config.yaml
num_hidden_layers: 13
hidden_size: 224
num_attention_heads: 7
num_key_value_heads: 7
head_dim: 64
intermediate_size: 896
vocab_size: 512
hidden_act: "gelu"
norm: "layernorm"
norm_place: "post"
norm_eps: 1e-06
positions: "learned"
qk_norm: false
attn_scale: 0.125
bias: "all"
tie_word_embeddings: false
parallel_block: false
init: "normal"
init_std_qkv: 0.0191
init_std_o: 0.00376
init_std_up: 0.0191
init_std_down: 0.00376
optimizer: "soap_variant"
learning_rate: 0.00178
lr_mult_qkv: 0.7
beta1: 0.95
beta2: 0.98
lr_head: 0.00657
warmup_steps: 200
schedule: "cos"
final_lr_fraction: 0.03
batch_tokens: 65536
max_seq_len: 256
doc_mask: false
z_loss: 1e-05
train_tokens: 263700000
max_steps: 4024
dataset: "wikipedia_en"
Each number is 200 + 40 x the weight over the matrix's rms, rounded and kept within 0 to 999. Layers, rows and columns count from 0.

# layer 3 attention output (transposed), 448x224, rms 0.0528, rows 329-343, columns 0-111
247,199,187,132,227,170,136,259,179,186,142,221,160,114,151,285,248,204,143,150,166,239,190,211,234,213,275,214,185,142,165,272,225,203,209,157,202,178,214,187,260,209,159,211,241,295,212,160,169,163,175,177,192,212,96,248,136,158,233,167,195,228,129,244,126,181,172,145,180,156,255,161,233,122,160,252,258,110,181,196,176,216,249,198,143,181,187,264,223,250,261,222,257,158,200,185,244,183,225,154,146,164,163,248,175,143,164,215,246,196,213,216
212,144,202,241,231,143,278,181,198,302,221,223,186,180,176,178,215,174,257,160,184,179,228,274,289,139,198,163,189,229,224,155,142,213,239,195,193,198,232,176,72,189,49,130,232,250,92,199,177,272,188,194,207,177,195,202,241,177,164,263,207,130,142,245,237,169,214,204,223,176,228,168,218,225,245,290,203,221,244,214,247,180,219,162,217,180,166,176,174,187,218,218,142,215,265,283,184,184,167,135,133,241,257,149,227,190,239,235,176,179,172,172
125,270,228,210,185,202,247,228,169,167,184,196,177,200,151,230,207,209,154,209,231,232,157,220,168,166,219,252,222,202,235,212,237,160,156,192,221,215,129,368,153,252,238,195,112,188,169,244,225,150,197,204,149,160,214,163,196,240,253,267,262,223,272,186,227,112,227,199,85,155,195,244,105,237,206,162,227,231,198,118,155,216,161,222,205,142,169,241,172,216,234,201,177,158,220,239,167,216,193,214,199,186,137,301,227,221,234,177,195,161,208,132
219,248,180,309,190,94,229,206,148,237,135,138,120,164,227,215,144,215,236,135,237,188,175,135,285,204,236,137,187,153,211,189,219,208,214,157,236,208,200,188,180,229,175,200,174,233,228,234,123,231,211,280,238,165,280,148,148,143,259,204,291,240,240,164,187,172,140,231,268,140,200,171,204,153,203,251,194,163,173,155,222,110,229,161,238,199,197,256,165,176,221,206,136,165,257,224,216,211,143,192,250,189,161,168,222,158,175,193,122,254,186,185
225,192,164,146,167,204,287,124,182,205,133,153,197,262,187,195,158,209,148,141,269,127,156,166,145,225,187,172,154,230,117,187,206,228,218,211,198,217,204,235,255,200,68,202,199,173,217,286,154,223,215,224,200,159,228,151,159,185,243,169,310,241,263,219,195,183,189,228,299,277,299,173,84,127,211,205,194,115,144,266,200,169,241,162,145,184,271,202,153,145,205,142,181,201,193,208,188,187,192,211,209,239,248,198,172,233,174,189,243,200,158,305
240,230,214,280,237,197,176,195,142,259,154,177,180,215,154,152,238,203,220,166,160,128,160,174,195,244,168,149,256,184,245,136,217,255,212,182,190,205,260,193,142,174,232,218,89,224,136,159,228,215,239,172,177,161,197,151,305,244,224,175,220,168,207,148,138,327,278,186,183,217,247,199,218,199,156,217,172,191,162,123,102,202,169,154,225,147,184,233,282,184,257,190,146,205,264,229,263,221,221,145,213,147,275,241,263,241,131,227,123,127,186,130
188,200,167,227,174,234,223,140,167,220,210,195,187,194,232,217,239,161,168,197,192,218,209,229,140,127,208,247,246,154,157,216,146,258,222,196,188,184,177,129,183,260,192,159,230,216,213,210,178,197,243,167,167,151,186,244,276,146,220,227,129,157,118,262,142,201,134,157,193,193,280,201,208,199,153,221,210,223,151,214,127,287,232,213,203,209,174,135,182,248,182,248,227,144,294,181,162,203,199,166,109,187,176,244,287,129,220,145,125,216,153,225
157,256,244,219,158,206,265,134,178,205,249,180,151,191,104,70,205,201,116,229,222,205,177,186,281,227,250,128,298,253,267,247,171,167,216,203,257,223,196,202,134,232,266,253,195,173,230,200,201,255,240,260,208,138,225,216,95,219,212,266,265,159,247,173,188,271,128,159,223,266,197,284,205,201,276,239,131,242,202,171,270,237,168,209,216,95,87,284,130,287,152,201,197,195,204,272,210,135,164,150,213,195,189,214,251,165,84,239,286,156,162,162
247,184,223,170,161,202,139,190,193,184,131,180,294,181,174,182,237,245,204,273,198,195,220,168,175,241,223,200,151,239,134,138,202,192,239,181,237,175,147,163,212,166,228,167,239,256,213,203,203,205,204,108,257,217,191,172,196,247,166,214,156,186,137,211,157,224,259,175,209,220,175,82,189,228,217,160,222,208,254,217,58,234,195,208,196,165,150,154,282,225,227,218,269,262,71,223,244,282,270,159,191,270,239,146,228,222,201,185,179,280,212,187
182,235,191,288,147,229,214,187,176,92,222,277,191,189,154,227,167,202,184,177,205,231,182,176,107,183,207,192,133,223,261,150,103,281,164,199,216,179,123,198,263,228,259,184,200,221,165,172,218,239,265,235,271,217,189,206,174,213,191,144,183,231,219,192,162,283,195,170,144,291,228,210,257,163,225,190,176,262,145,221,183,244,204,170,268,262,269,185,183,193,163,315,139,231,184,160,220,167,177,202,230,136,201,215,201,235,216,220,183,173,240,281
205,171,174,86,154,173,165,146,291,210,246,148,135,196,201,199,258,201,157,240,213,294,180,216,235,276,192,306,222,183,216,250,213,166,125,193,264,247,207,197,245,132,194,243,174,172,206,210,174,225,185,150,191,275,190,221,222,213,206,198,305,149,117,87,247,205,126,260,167,266,260,276,333,226,105,288,168,165,207,159,221,127,125,206,244,139,144,283,269,251,153,205,143,153,252,195,173,196,115,228,244,157,148,228,241,136,212,191,231,244,190,246
173,165,224,169,133,166,178,208,177,208,200,228,156,247,174,236,256,116,188,191,244,163,238,285,257,91,231,219,212,104,218,203,250,239,185,286,262,215,179,306,264,219,226,194,127,195,198,241,174,167,181,193,219,178,147,237,160,193,183,193,223,316,252,217,223,130,161,199,177,210,124,251,194,192,225,257,206,209,283,186,174,221,232,209,127,221,204,254,173,220,201,187,206,144,219,148,205,215,150,231,202,220,122,233,197,236,200,241,237,190,252,126
228,190,227,210,333,267,135,175,236,163,128,223,210,264,241,252,192,135,187,215,130,183,190,168,250,246,121,189,217,192,196,165,285,138,170,110,271,158,262,140,100,229,184,174,186,171,242,194,202,225,233,260,207,268,220,224,214,239,274,244,257,177,237,166,229,188,235,180,190,139,123,148,257,176,273,201,193,147,212,186,134,105,251,221,164,191,215,246,231,173,160,106,169,169,247,160,247,283,153,185,205,148,200,167,223,277,194,202,208,263,115,218
181,217,222,204,92,229,240,254,194,194,214,256,231,154,260,294,155,222,198,185,164,229,140,186,176,196,69,227,212,148,242,191,238,218,169,188,208,219,143,130,236,146,180,208,242,282,239,169,255,238,204,179,168,231,187,222,245,208,234,145,169,262,198,255,208,279,214,214,163,208,266,176,197,247,155,193,205,106,197,312,227,225,177,205,270,197,175,229,239,204,195,220,174,141,177,134,128,235,298,198,194,185,160,209,154,197,221,192,203,369,105,135
261,143,180,224,185,262,194,238,139,212,230,272,201,166,197,204,155,186,207,175,121,214,191,239,184,162,227,221,167,190,149,178,207,171,258,207,161,165,189,203,188,228,240,233,169,224,160,179,196,221,128,233,227,194,139,144,224,199,240,189,157,196,134,198,175,257,179,212,228,306,146,140,188,145,203,206,179,235,151,259,181,207,236,201,168,155,296,210,158,227,158,187,222,182,179,166,254,220,151,213,187,219,154,168,219,118,145,197,266,253,157,131
# layer 3 attention value, 448x224, rms 0.0422, rows 330-343, columns 0-111
251,234,256,122,148,136,257,181,245,189,146,269,176,244,209,190,153,283,194,182,281,166,175,159,72,253,159,189,202,274,190,288,181,179,175,231,184,198,223,192,142,203,285,236,200,228,148,272,255,158,164,207,213,242,188,133,198,187,226,202,272,318,144,188,165,218,260,192,167,216,138,143,235,177,172,160,148,187,215,217,145,240,223,218,194,155,205,242,208,133,215,163,176,139,222,113,240,189,176,275,256,228,116,211,156,253,145,122,218,309,239,163
221,188,220,250,231,232,242,160,171,189,179,208,151,182,284,312,210,179,149,224,229,231,185,205,245,190,195,132,232,129,226,165,104,272,251,185,213,93,264,176,154,216,209,208,124,183,203,112,201,218,151,213,229,134,184,250,306,185,223,156,211,189,235,198,176,200,225,183,137,249,216,239,246,187,241,238,213,145,258,212,234,216,229,252,277,208,347,180,208,135,211,168,136,254,232,128,218,137,171,195,202,183,217,165,159,86,165,169,205,207,205,153
136,255,222,155,189,250,210,261,227,143,163,215,163,199,199,211,221,199,218,210,227,154,200,205,147,198,232,206,122,220,169,146,222,199,132,180,206,251,113,273,143,156,232,259,200,214,202,228,235,210,276,242,222,207,171,124,175,220,188,178,139,199,210,224,219,281,196,209,205,201,92,154,195,252,192,202,191,205,213,181,168,190,153,217,274,150,187,268,123,208,165,193,165,252,203,117,304,204,208,226,145,236,219,261,142,282,252,170,241,147,226,162
139,186,208,214,230,226,202,212,205,212,203,160,197,190,157,298,179,161,132,232,182,206,256,249,220,118,214,242,197,155,195,147,184,188,229,273,184,263,134,185,221,165,250,236,124,248,163,202,153,235,139,196,242,170,166,193,169,136,252,307,50,154,238,171,282,203,178,198,168,171,184,222,328,208,131,155,165,265,315,187,158,256,188,192,272,219,134,187,192,222,227,241,171,217,292,215,191,208,211,142,223,193,293,146,256,231,188,165,247,247,190,193
153,227,226,227,282,212,201,211,289,220,239,235,135,264,240,200,242,156,208,174,180,155,227,241,184,180,157,237,111,184,206,199,194,125,152,189,212,179,186,195,264,304,112,220,223,255,213,243,232,269,216,242,238,205,170,160,155,154,117,230,91,227,232,232,252,200,156,137,223,221,151,140,162,154,166,149,233,230,224,220,215,153,245,190,172,123,188,151,138,146,161,88,153,163,144,251,206,213,143,226,244,149,171,205,234,131,149,155,212,242,182,149
199,260,173,276,199,199,209,258,224,182,230,133,159,197,163,260,238,186,149,128,153,182,270,237,248,301,202,158,165,157,185,216,211,206,160,230,190,164,321,210,164,190,163,210,167,253,204,236,198,148,223,207,216,177,216,189,197,193,217,216,207,224,247,232,217,129,280,205,167,150,255,122,205,231,265,248,237,176,170,205,241,225,176,216,132,199,233,240,261,140,178,191,158,224,166,164,329,168,187,189,203,224,163,214,217,223,196,185,199,172,236,142
170,211,212,137,211,164,140,265,163,147,155,222,214,188,183,270,208,226,203,255,217,159,215,127,225,248,208,216,281,132,235,244,200,229,194,155,192,115,231,254,149,226,177,213,142,175,198,139,231,147,202,215,220,282,126,213,156,218,207,166,106,293,127,157,223,130,238,202,222,224,129,249,190,200,177,249,201,197,199,285,124,201,228,161,115,256,121,151,282,145,194,141,157,205,216,129,218,158,209,280,187,201,241,185,102,177,221,188,179,192,175,169
190,208,302,195,218,110,153,162,207,208,324,173,189,234,210,170,308,168,196,188,160,249,130,158,265,176,136,269,247,140,210,281,178,178,163,194,154,229,233,169,193,201,193,219,175,181,224,162,215,146,113,234,245,169,188,192,278,195,208,168,288,214,188,187,286,188,177,254,149,260,138,219,233,122,162,247,260,151,199,212,255,78,200,145,120,172,184,207,201,249,183,148,201,127,258,180,161,202,142,178,173,110,107,169,233,175,158,269,203,226,152,161
217,188,228,179,256,222,178,200,254,283,211,127,193,272,196,261,229,225,156,207,239,199,208,290,358,217,238,137,247,190,216,179,181,203,291,203,306,335,236,184,210,139,168,180,176,231,263,171,154,221,107,241,193,239,245,228,175,156,172,271,109,215,157,220,184,177,172,209,202,127,204,142,180,210,240,203,168,147,196,155,238,233,167,192,81,143,243,199,237,145,242,159,233,173,224,250,120,242,255,264,174,151,215,165,204,132,226,165,222,186,180,265
209,202,195,229,238,191,100,209,182,181,173,344,181,178,116,195,110,248,137,189,244,168,222,101,265,151,200,150,207,122,116,143,190,157,253,186,51,153,128,159,164,197,210,205,199,225,281,175,147,170,205,72,175,240,244,225,215,227,318,168,152,186,200,196,156,215,244,187,247,185,122,225,175,164,181,145,152,285,211,245,258,273,220,239,207,184,181,267,160,170,258,162,261,249,173,140,199,159,277,223,232,185,270,172,188,208,228,283,164,185,269,120
188,142,243,245,231,215,250,186,125,198,180,204,144,271,250,231,116,167,143,169,226,266,246,122,212,165,214,220,154,201,220,256,220,224,235,151,205,228,211,192,221,188,184,219,184,164,152,84,206,212,172,139,190,265,141,205,151,237,220,230,291,205,167,189,202,230,239,252,212,171,183,136,255,216,155,183,226,150,154,126,240,256,224,183,191,183,275,241,204,247,167,210,142,218,187,221,238,234,167,240,217,174,277,182,159,193,180,186,150,190,210,153
187,217,265,169,193,203,193,312,195,135,120,185,212,118,208,211,182,250,204,182,172,206,217,190,151,133,247,209,167,182,168,132,241,132,207,176,181,191,154,214,159,232,179,219,272,225,104,201,164,259,201,158,259,135,197,194,181,170,108,209,305,164,249,180,196,242,224,230,102,225,179,283,186,68,140,163,223,289,209,200,193,238,158,200,295,214,216,244,200,269,200,192,205,198,165,190,148,142,215,164,245,183,219,281,192,129,235,275,239,171,200,155
211,240,174,182,165,194,266,200,132,305,281,174,220,161,168,299,221,206,168,226,170,176,168,209,212,195,216,213,239,259,135,181,181,199,245,267,148,196,249,166,268,149,239,123,178,208,250,170,181,189,162,165,174,188,257,157,247,189,230,195,277,153,135,199,155,216,179,143,217,180,237,173,213,220,221,215,199,215,203,147,210,127,217,203,190,264,125,180,197,169,207,216,196,150,248,189,167,177,106,212,131,198,149,256,285,228,210,193,208,183,182,224
139,274,233,113,146,145,274,347,253,152,164,157,223,199,219,180,231,200,155,181,270,214,171,142,156,191,193,139,182,287,196,305,209,124,209,157,267,257,204,226,249,164,183,176,179,160,216,233,209,182,235,213,196,238,220,241,233,193,177,211,216,226,191,176,180,203,231,221,199,169,278,221,266,183,248,250,203,163,263,127,190,208,238,258,192,252,152,230,167,148,190,215,190,230,208,196,215,224,296,241,220,144,254,173,218,274,192,169,236,179,223,260